config = dict(
    num_hidden_layers=20,
    hidden_size=96,
    num_attention_heads=2,
    num_key_value_heads=2,
    head_dim=64,
    intermediate_size=384,
    vocab_size=1045,
    hidden_act='gelu',
    norm='layernorm',
    norm_place='pre',
    norm_eps=1e-05,
    positions='alibi',
    qk_norm=False,
    attn_scale=0.125,
    bias='all',
    tie_word_embeddings=True,
    parallel_block=False,
    init='uniform',
    init_std_qkv=0.0435,
    init_std_o=0.0,
    init_std_up=0.0435,
    init_std_down=0.0,
    optimizer='cautious_adamw',
    learning_rate=0.0024,
    beta1=0.95,
    beta2=0.99,
    weight_decay=0.081,
    lr_head=0.00606,
    warmup_steps=380,
    schedule='wsd',
    decay_fraction=0.387,
    decay_shape='linear',
    final_lr_fraction=0.1,
    batch_tokens=[8192, 16384, 32768],
    max_seq_len=512,
    doc_mask=True,
    z_loss=1e-05,
    train_tokens=121300000,
    max_steps=7779,
    dataset='wikipedia_en',
)
Each number is 50 + 10 x the weight over its row's rms, rounded and kept within 0 to 99. Layers, rows and columns count from 0. The size before them is the row's rms in percent of the matrix's.

# down: layer 14 MLP down (transposed), 384x96, rms 0.133, rows 60-76, columns 0-95
# up: layer 14 MLP up, 384x96, rms 0.126, rows 61-76, columns 0-95
down60 104:44 38 48 35 47 46 61 61 58 45 61 65 59 38 63 50 55 49 52 52 47 67 31 42 51 44 50 59 57 56 40 65 36 42 65 34 29 50 39 55 48 65 44 67 38 40 68 58 55 52 35 58 48 59 31 51 63 38 57 56 36 41 50 44 55 51 59 50 61 45 44 69 56 52 57 55 65 24 46 52 59 46 60 53 45 49 45 46 48 60 47 67 37 38 44 42
up61 094:57 42 54 43 51 58 53 53 51 47 50 65 41 46 61 44 43 47 44 63 58 38 49 46 57 56 38 49 38 41 60 43 44 47 43 50 60 69 54 45 55 50 62 34 71 57 37 24 62 34 45 38 32 51 60 63 52 61 61 49 47 53 57 49 42 53 54 46 41 55 45 66 42 34 55 62 43 47 46 48 42 31 69 51 42 52 43 33 61 76 51 77 45 37 44 50
down61 093:35 63 62 42 54 77 48 33 43 45 46 24 59 50 42 56 57 62 53 47 56 62 45 48 43 62 58 54 56 50 44 46 47 49 52 50 53 44 44 56 43 38 59 57 36 42 42 65 51 66 46 79 59 58 38 34 54 34 51 50 47 60 40 44 59 49 49 45 50 51 51 34 73 47 36 49 58 40 56 45 56 60 52 39 55 39 43 54 47 53 42 32 55 78 52 44
up62 102:54 39 55 53 47 67 55 42 52 42 60 43 50 49 43 60 45 69 64 44 52 55 51 41 37 39 46 47 38 42 46 61 47 40 46 40 43 48 45 65 51 59 64 52 54 66 70 67 64 63 39 44 42 54 45 43 44 59 52 67 42 40 39 71 49 43 24 33 46 47 42 72 40 46 45 41 51 48 66 41 55 47 54 52 31 62 44 44 52 74 44 42 35 54 54 51
down62 103:37 61 44 65 59 56 39 46 50 40 49 65 59 56 70 39 67 42 50 57 46 44 49 58 55 46 49 31 58 59 58 57 46 40 60 26 51 59 47 65 37 51 45 50 51 52 58 56 40 64 46 43 53 45 44 58 49 37 50 31 39 41 42 49 54 30 47 52 50 59 52 63 19 66 58 38 42 46 54 54 53 37 55 60 55 73 50 60 48 38 45 60 46 30 56 57
up63 120:43 36 59 41 55 58 51 29 59 30 46 51 50 52 56 49 30 58 68 47 41 40 47 53 67 32 54 71 42 34 58 47 57 59 61 51 55 37 50 53 50 41 53 49 59 55 61 48 56 45 44 46 41 62 52 40 37 62 67 61 43 44 45 49 53 64 44 43 77 60 55 54 56 51 25 54 55 54 38 37 40 64 37 45 41 64 50 48 55 71 57 52 46 43 53 41
down63 143:46 55 64 29 61 47 53 52 45 58 71 66 60 52 47 57 54 47 46 46 45 38 59 60 55 45 44 51 57 57 45 49 52 49 62 56 46 57 39 66 46 41 47 46 43 45 49 37 49 53 39 51 58 32 26 56 54 42 33 43 57 48 36 46 47 54 54 47 61 31 49 35 58 60 65 41 67 48 36 41 43 73 35 46 64 55 47 49 50 38 55 46 42 46 59 86
up64 104:35 52 35 45 45 45 46 49 36 45 62 32 53 40 45 56 59 69 54 39 59 38 46 47 57 50 56 46 45 41 44 57 49 39 64 47 56 65 38 37 43 44 66 55 46 58 41 43 53 47 63 48 37 48 81 35 48 42 63 37 50 34 59 66 54 36 62 35 55 59 52 45 35 53 58 44 62 49 56 48 40 66 63 55 57 39 33 53 66 52 57 65 44 54 56 65
down64 103:58 47 41 57 49 39 50 39 41 43 42 58 37 64 57 64 47 38 28 45 52 68 46 53 34 49 54 42 33 45 62 47 42 50 47 50 51 61 45 47 71 39 51 41 50 70 39 44 37 46 52 48 71 44 46 53 55 56 35 47 61 43 64 62 50 39 50 53 35 60 55 56 45 53 52 49 43 60 54 39 48 52 46 26 63 79 56 46 46 48 41 62 54 55 78 50
up65 104:49 51 50 35 49 39 44 40 32 42 50 46 59 58 48 34 59 52 60 63 37 43 36 47 50 36 49 57 38 58 52 54 28 42 51 70 48 62 49 57 75 50 58 47 47 61 44 41 47 46 50 52 53 57 54 40 42 43 44 56 43 41 49 53 49 52 39 40 42 55 44 68 40 46 78 53 67 52 57 34 37 69 60 59 39 40 53 44 72 60 71 42 60 39 49 49
down65 110:40 56 54 58 60 39 38 40 67 58 50 61 74 60 48 68 55 34 58 52 52 51 54 64 44 65 38 34 52 38 47 55 43 51 57 36 52 58 55 40 34 67 34 54 55 36 41 39 55 61 50 47 46 52 52 56 64 35 42 61 46 41 44 58 60 57 46 40 45 52 48 47 45 72 60 53 48 41 42 53 65 55 62 50 56 37 64 33 41 47 23 58 55 37 38 48
up66 101:40 30 36 43 57 59 56 41 58 64 40 54 61 56 54 44 34 52 54 52 33 36 59 61 51 45 52 51 47 38 72 46 37 49 59 48 47 42 64 36 45 55 68 34 31 59 36 54 65 45 38 47 49 53 46 42 60 57 58 43 48 38 60 53 45 41 32 50 58 48 40 45 60 66 68 54 53 54 49 53 68 41 54 55 36 56 37 42 31 60 55 63 45 30 58 45
down66 097:28 65 37 53 55 54 52 48 43 59 48 51 53 39 43 46 52 72 45 49 62 40 29 42 36 79 39 49 68 54 51 59 51 42 48 63 30 55 57 49 63 48 51 67 54 44 61 41 52 54 42 57 75 43 54 64 50 39 50 56 44 56 56 46 52 37 52 49 53 52 46 40 50 28 29 51 51 68 59 64 35 42 54 51 49 47 57 49 52 43 43 40 40 54 63 40
up67 102:50 43 53 44 35 70 50 29 49 63 47 39 48 54 49 45 57 47 60 50 33 36 53 59 60 38 58 50 58 60 49 48 35 41 63 66 50 39 55 49 63 48 44 48 56 61 36 42 73 57 26 69 47 51 42 61 43 59 45 45 48 51 56 41 34 48 51 45 48 34 57 46 54 44 58 67 46 47 53 33 53 58 60 63 27 48 48 51 50 62 77 62 47 47 37 43
down67 102:49 57 40 38 36 55 58 54 43 56 38 46 36 63 44 37 42 57 45 44 58 55 47 57 40 61 55 40 72 43 49 44 50 52 28 39 50 48 44 60 44 55 45 43 28 29 72 46 47 53 50 52 60 68 68 46 42 26 71 50 60 42 61 60 43 32 61 46 53 53 50 50 51 47 44 59 37 53 60 67 46 55 57 46 57 52 40 53 64 63 40 45 64 42 56 45
up68 101:55 55 32 51 39 52 56 47 51 46 51 55 53 53 41 64 54 47 47 61 44 34 70 51 40 44 43 32 59 57 51 42 34 51 65 56 54 65 43 49 53 41 70 38 55 74 61 40 71 52 42 66 32 38 44 38 57 47 50 47 41 37 34 53 39 41 40 48 69 44 67 64 38 46 39 35 42 60 51 56 51 56 58 55 42 71 41 43 55 50 57 54 43 55 42 47
down68 096:45 48 64 60 36 52 47 59 39 59 46 74 58 49 54 34 44 54 51 53 34 57 53 51 47 63 57 60 60 42 45 60 64 49 28 44 45 55 40 46 48 39 64 52 54 33 44 45 45 59 64 30 64 53 33 35 36 49 67 46 48 44 70 44 54 46 44 48 51 37 45 56 55 35 46 56 63 50 67 31 47 59 53 57 50 45 61 60 36 61 34 52 38 52 69 47
up69 105:37 68 58 44 61 54 27 48 58 45 52 46 59 56 60 59 52 70 47 37 71 50 35 56 36 54 35 44 47 53 48 49 44 55 45 63 66 41 65 67 33 59 45 50 52 47 45 41 55 56 41 37 36 50 54 59 51 56 51 54 42 46 57 46 51 61 29 50 72 45 38 41 34 55 58 51 60 51 57 52 70 69 40 58 64 69 43 47 48 53 52 39 56 44 39 44
down69 105:57 69 54 48 29 52 57 34 54 55 51 49 54 42 41 45 66 51 56 27 55 67 55 45 53 55 31 46 53 66 53 61 47 39 58 50 72 49 32 65 56 63 49 46 59 44 44 38 42 50 53 48 56 55 49 53 49 51 45 42 56 40 36 45 50 69 64 45 44 58 47 29 39 59 61 36 56 46 37 49 65 62 51 40 51 50 24 45 56 44 31 51 57 47 63 41
up70 087:39 42 50 33 66 49 50 59 51 50 56 45 53 61 57 40 40 56 44 52 42 46 59 40 43 39 44 53 62 59 50 47 69 51 58 32 36 56 44 71 32 62 51 44 54 58 36 31 50 56 47 70 53 46 70 54 42 45 52 43 45 64 53 63 41 53 41 39 31 70 35 49 39 52 50 47 46 55 54 54 51 74 32 42 56 40 53 47 55 59 62 53 56 42 29 59
down70 086:47 66 54 46 58 65 71 49 49 39 82 60 26 52 34 38 46 59 57 57 53 36 55 56 69 59 53 59 58 47 46 55 43 42 52 51 52 36 72 39 66 33 34 31 45 41 55 61 39 45 63 45 66 41 44 45 54 47 51 57 48 43 48 60 49 40 45 55 64 53 38 44 41 67 57 44 51 35 36 42 45 48 51 42 54 43 45 53 46 52 46 61 48 55 52 56
up71 084:41 43 40 52 51 57 55 38 52 55 64 40 49 54 38 49 45 66 40 50 27 36 50 52 42 47 57 46 50 49 41 56 63 50 38 42 53 67 66 35 34 53 59 50 38 59 56 60 51 58 34 38 44 46 49 46 48 63 75 52 58 42 55 55 48 48 38 16 45 44 45 46 59 48 68 62 68 35 51 55 44 36 42 38 60 46 52 42 62 58 36 60 55 55 53 61
down71 084:39 58 57 51 41 46 49 45 52 43 51 45 52 42 55 40 45 34 45 70 58 62 34 60 45 45 52 56 35 53 42 51 48 39 49 75 42 45 47 43 69 39 43 60 68 61 59 44 37 60 61 78 52 46 54 40 46 49 40 50 61 27 59 47 40 43 64 72 30 41 49 48 33 54 43 52 54 47 44 54 35 57 57 62 53 62 58 44 57 63 54 56 37 56 47 37
up72 108:48 32 31 51 56 58 46 41 48 42 69 60 54 40 38 42 43 62 50 60 49 35 29 41 36 57 33 69 37 45 56 48 40 50 58 52 47 59 63 60 63 57 53 39 40 54 60 63 66 37 42 45 43 46 48 49 36 59 58 44 51 50 51 35 37 43 44 38 45 30 54 71 47 71 63 56 48 67 56 31 52 53 37 52 48 56 59 48 58 51 61 51 53 49 60 49
down72 109:63 56 56 68 55 52 60 42 40 44 60 42 38 50 46 52 47 46 48 62 42 63 53 49 47 58 55 58 49 51 54 69 55 65 61 51 52 44 30 62 49 36 47 45 65 53 51 43 65 68 24 32 40 58 45 57 51 39 43 58 67 42 43 54 24 51 55 39 60 59 49 60 47 53 47 52 33 48 32 51 63 32 58 46 50 55 32 39 42 40 47 42 56 43 48 71
up73 094:43 50 56 48 57 56 48 48 41 39 43 37 58 46 65 46 34 49 50 60 53 58 58 47 47 48 52 48 50 52 67 60 46 57 64 67 76 41 55 46 55 43 48 52 45 47 43 42 47 53 44 53 49 63 62 33 53 52 55 56 40 47 63 42 49 52 32 54 46 42 53 47 57 59 55 42 52 48 44 59 44 64 26 44 73 55 40 47 29 81 54 38 55 18 40 54
down73 084:43 62 49 43 20 57 41 43 49 58 59 56 45 58 51 48 54 48 54 41 54 44 45 62 57 37 54 60 37 56 47 42 54 48 62 28 31 56 48 42 58 54 32 49 55 58 62 47 46 46 68 42 59 27 35 52 45 45 56 44 51 44 55 38 49 51 61 66 52 48 57 45 45 39 57 63 45 55 56 36 42 41 63 62 43 57 57 67 66 23 47 63 62 55 70 47
up74 102:43 47 39 29 56 59 42 69 68 46 57 45 57 44 53 50 39 43 60 57 44 56 57 40 54 31 40 39 33 55 45 50 61 31 52 63 44 56 61 29 39 53 63 52 48 66 34 50 48 59 42 60 39 36 47 57 53 65 40 59 47 53 61 75 40 55 50 53 58 41 37 47 77 48 42 47 54 51 52 56 46 58 53 55 59 60 36 47 55 45 55 53 32 32 54 56
down74 098:61 42 48 55 46 54 55 35 55 52 57 48 50 58 43 48 63 44 46 53 48 49 51 73 38 57 52 42 70 32 56 53 39 50 60 60 48 58 46 41 63 68 50 63 58 51 61 46 67 50 50 37 33 41 42 47 58 78 56 24 63 48 45 37 44 49 66 22 40 36 64 51 51 45 46 66 50 49 37 50 50 39 53 38 45 58 53 64 39 46 55 56 41 40 52 47
up75 100:38 61 44 47 50 66 55 51 41 59 48 46 47 61 35 38 43 51 63 44 57 35 65 51 35 54 51 43 65 57 70 61 37 65 64 54 44 46 47 44 46 43 58 41 50 52 75 40 57 54 48 52 46 23 45 49 56 63 47 57 59 33 54 61 27 46 47 37 57 58 50 54 37 54 63 56 45 44 43 30 67 58 61 48 57 57 32 54 49 56 41 41 44 37 49 56
down75 097:64 58 48 56 47 42 30 45 37 46 50 47 65 41 49 43 54 52 60 53 56 76 49 41 55 50 42 72 33 39 39 42 50 32 47 54 40 40 50 33 58 45 56 50 60 34 50 64 34 50 52 57 64 41 65 49 57 46 58 74 39 46 47 48 66 56 47 61 33 45 43 36 49 53 46 41 57 47 53 55 33 47 60 50 47 55 44 73 39 63 45 56 65 57 40 49
up76 094:36 67 59 47 61 45 52 50 61 54 35 46 48 53 58 45 56 63 50 51 49 50 44 34 56 34 45 48 50 57 46 62 65 54 66 56 54 63 50 43 49 40 56 44 57 46 52 25 58 79 46 47 34 68 54 29 62 49 47 66 46 59 54 46 37 39 56 44 61 29 51 57 41 43 44 39 49 41 54 37 58 46 47 64 63 67 25 49 48 45 49 46 58 42 57 50
down76 098:43 61 56 66 61 45 24 59 70 40 52 50 67 49 60 51 49 52 66 43 46 53 42 42 61 55 51 45 44 36 63 57 44 40 46 50 22 63 54 59 68 57 54 57 54 54 51 63 53 59 52 54 57 49 49 48 40 54 59 65 37 60 48 46 52 55 57 52 32 60 50 55 43 58 44 53 27 54 35 48 31 40 53 45 43 26 51 58 52 44 43 57 31 40 51 33